{"n_kv_head": 8, "norm_place": "pre", "qk_norm": true, "bias": "none", "tie_embeddings": false, "extras": ["capped logits"], "init_std_up": 0.0351, "optimizer": "muon_variant", "lr_mult_down": 1.5, "seq_len": 1024}
Each number is 128 + 32 x the weight over its row's rms, rounded and kept within 0 to 255. Layers, rows and columns count from 0. Numbers have three digits each. The size before them is the row's rms in percent of the matrix's.

# down: layer 3 MLP down (transposed), 896x256, rms 0.0866, rows 660-679, columns 128-191
# up: layer 3 MLP up, 896x256, rms 0.105, rows 661-680, columns 128-191
down660 095:174168146113114122113123112065050220150143116116132065126142155077115119112148128200117072076158109150143123120196160154140151112203102096104152116154153118148143091201161131105083144099108129
up661 104:146135109108120082141170194119110104150129119097127176107135170132147134114131224130133154051135132121164121124134182118141053139153194173121117181101142149100190125115151105185137055128115096
down661 099:151146083151140127148159060156094103084168143089180127067110129087137117075202210094122136126095122084138113130177137096090132105123146135110118195085182146107177160105100108078168149169121112
up662 099:121104188066164133114166041115085100152129101144109114177135121056150113208159141149123181145092131126104085089114095149200126095233107104099131117170140122085091128163091158128176099106140099
down662 098:061108154135162145068054113098144136119090188161164100151176066128112130102107140141124114113148097103121125106128185182118123112118121131168113128125102160109140172079163096061100134134068107
up663 108:129093132152111102160160095114166112109123146148151069154152154238133162122165134101107150136113156122135135095162100127092139092195073138222112180140097128121116137150128108107155128147190101
down663 097:076184158091114139134136155161141165142096077176136152119090110071198152161113118139141107193111171138073114138169107136102137126172117157125127133081146134146054117179158096151132115137063118
up664 081:152085142145084126118093128109095129133169125175150098109119168159110107120122165146165133097095145113097167160126145124136169132114138158139166148066087095124087132133247140129109180162098131
down664 085:109090126133117126143113108153135087151045214131136153138141108132120100134096122114061147126151178125172161125208111096159149090079090164135143088133150160199066121166132117106135193162077156
up665 100:139127124124132135067082147149142108106127120113168136145077130128149152098097099131095105136121195113145112093129114178159125102173163147102134161094099100116141095169152141089123111061044145
down665 095:130155154131139128116110126124075143158110153124149154106137085086147164100107100119098181143157171138122097091056162138145150112178180168139109133113140134168083082136105151119088148126112127
up666 104:115111082142120141108098116147136121160079172090123101125157102106147133115183091094109083101181087111107159117094145143152104089077157112088086161120141104095204080101127138127081139099089151
down666 101:148113145043047146183105154103097179131098118132083126157155126071138151153156163130166086128098127136126122190126112170124122107143142098095186175122137095186200113111142104131145134200068225
up667 079:097150163172115137148144115136137109095162131121097103136166127131116094164109091184111164110080152110138086104112130126107120182098174097098129175165114115155156070127144155154132069149117153
down667 111:160085089146135204174118128100101137129111121109172133124223074123173071157098119139135183130125201132162118148085119106131118124194151093113091158093117128129115090065150095124118089097089153
up668 100:149118110119074054143159152170067127066167163131114091137132097175192130135135140082142199164156129123193171074078121085102104096186165146198092109138124138128098104152165140119191124067100076
down668 099:132156107119135100177054120079136118167073063123134105152105068144085115133147064149141154164132114192136139115209126117137178076083106100154119161115147103133123144138131111117138117046162080
up669 106:048070129108125134167045148116094114097148122142186096122154173103193076140132213091117147115142166090141119075099141112091121131123163122105167178105115103141155142070125129158155125133155102
down669 099:153124089125123085104119146145119185100098135128103130135098107126112158137112108064110155131092014113131108139126087169166129128098192120116058131136183135156133104111148044110145122166119216
up670 105:154157183195113071080128083127113165129077145078220106170137109179163176114097074128154111161149114148147119198141144112184140066132090122127122126165143117113108125122187168094105135132133114
down670 101:179151165121133151200096153165126160079090148115107175117103134174114176108068115159174095144105095090132137117113115069118134148068125124048110150145110107145099137166138123173133139121097113
up671 090:106097169109141150185126134170102165166073098098190110171118166111140145156113125101138133150102128143106162076124123152152139128137186077200179100181191167082129152186097131104186130127102134
down671 096:197129128155087122088131135072059140095131159178145129097151155138174105162147091097195095080188112097157180078153088113110123127140142110114129086158108112170146168092165084083156130115168112
up672 110:122155119133128138095127171170121121091132120143110086119139115101080094145107115129129083067065137082157105131106125135148161086169126161129110166138093167107078149100112123157130122169155130
down672 103:084091109162154109104073173146121130158151133168158142145160124121122091165123160122106072193116147147095107094108137145147092126098069127120102045119168084046154175105107177136102117144104127
up673 105:068165080111152152141087071143117105174087137111105139117126153147128117126153084108192096155167076156105151164068121105101134173130138144126142114159147117060133050073151137118113127125087071
down673 103:065107138128109086152108135177114112161113129102169156152101195118143147109077156132160157116200129119100152126101101113138132142116093133157121212114159099097180063106093152103136140105105127
up674 088:132154101153152161142118085106114129161129115143086138180102157150115070179112111171161118114113082103100110117092108125179110165085179164147151192147106155124104161104204207086120098093086110
down674 093:117106106108101189168159130102128203152111166137171145199138112087109089142119127144130109145169124123126213089131115139143116104093067141107130166133156045120097134133126119143149097157123070
up675 120:110131156114105170081104150119106098128146097083131129146121114130106162155158133147128090173096073113149190133131135107107101105159087156124102169153162219138133150125162125106153127102126115
down675 105:176162120170185105115131171154091133083130055085130092133173079110138142147147130129104101168110104152146177062102161107150078100144145090111097101108105143167167130119106143156153137126129131
up676 114:123130118110137123133187100146125112093134117113115125175172093146135162124109138039111149126164118112103128081086110114136121144103149174139104099156145080100119163097135169165086100111180093
down676 101:120143107155060143109114129131141169188147142135146200098121132099163139165119111108160115215106136117093169153073137064142137135084099088105134133096127161096161178124117192135081121106103175
up677 098:132140134094154100131105147158139072088120085165167195057135150088078131104127128143089113155101131062114097142140140140097136132123111144126159134131158138187106184098158197132131147161099108
down677 094:100153117088132107204091138114064119128114106161165157172079164098137175131113116140160166099131058156125099139101155090159213131138101143090156092154174152178130123109089186119111130100149097
up678 111:154099164152200083120157066134131134182167113155152098121185128140105183117152092114198093121141141103142136137086193144085131098108122141169156108088093120136101103151140179106140149118112102
down678 102:061142071107133169153086191112179130115116102161129095113098168117145182080169118068122149189175153120176170091113074069130075148159143089140094114092122076138155161154138145121104081117123086
up679 099:135095091065157143145166115144113181145161116128115080140090115139134128192109118137137197153149133174154173114138094173147148157086144178130210161138136118103133104124131133100121157147091082
down679 102:130182114105145152128154093165151152128065096194157130108086175168179116182111131133181094127165111133147148122171115148094132113116141092111128106132209174093118154118109097086116137154123110
up680 100:099189090105088106115116128128113183073147126176097153180121178146157094153125125075065090134058146085102091131150109159134109196105097145111128123132127151123106086143153124065125137166173142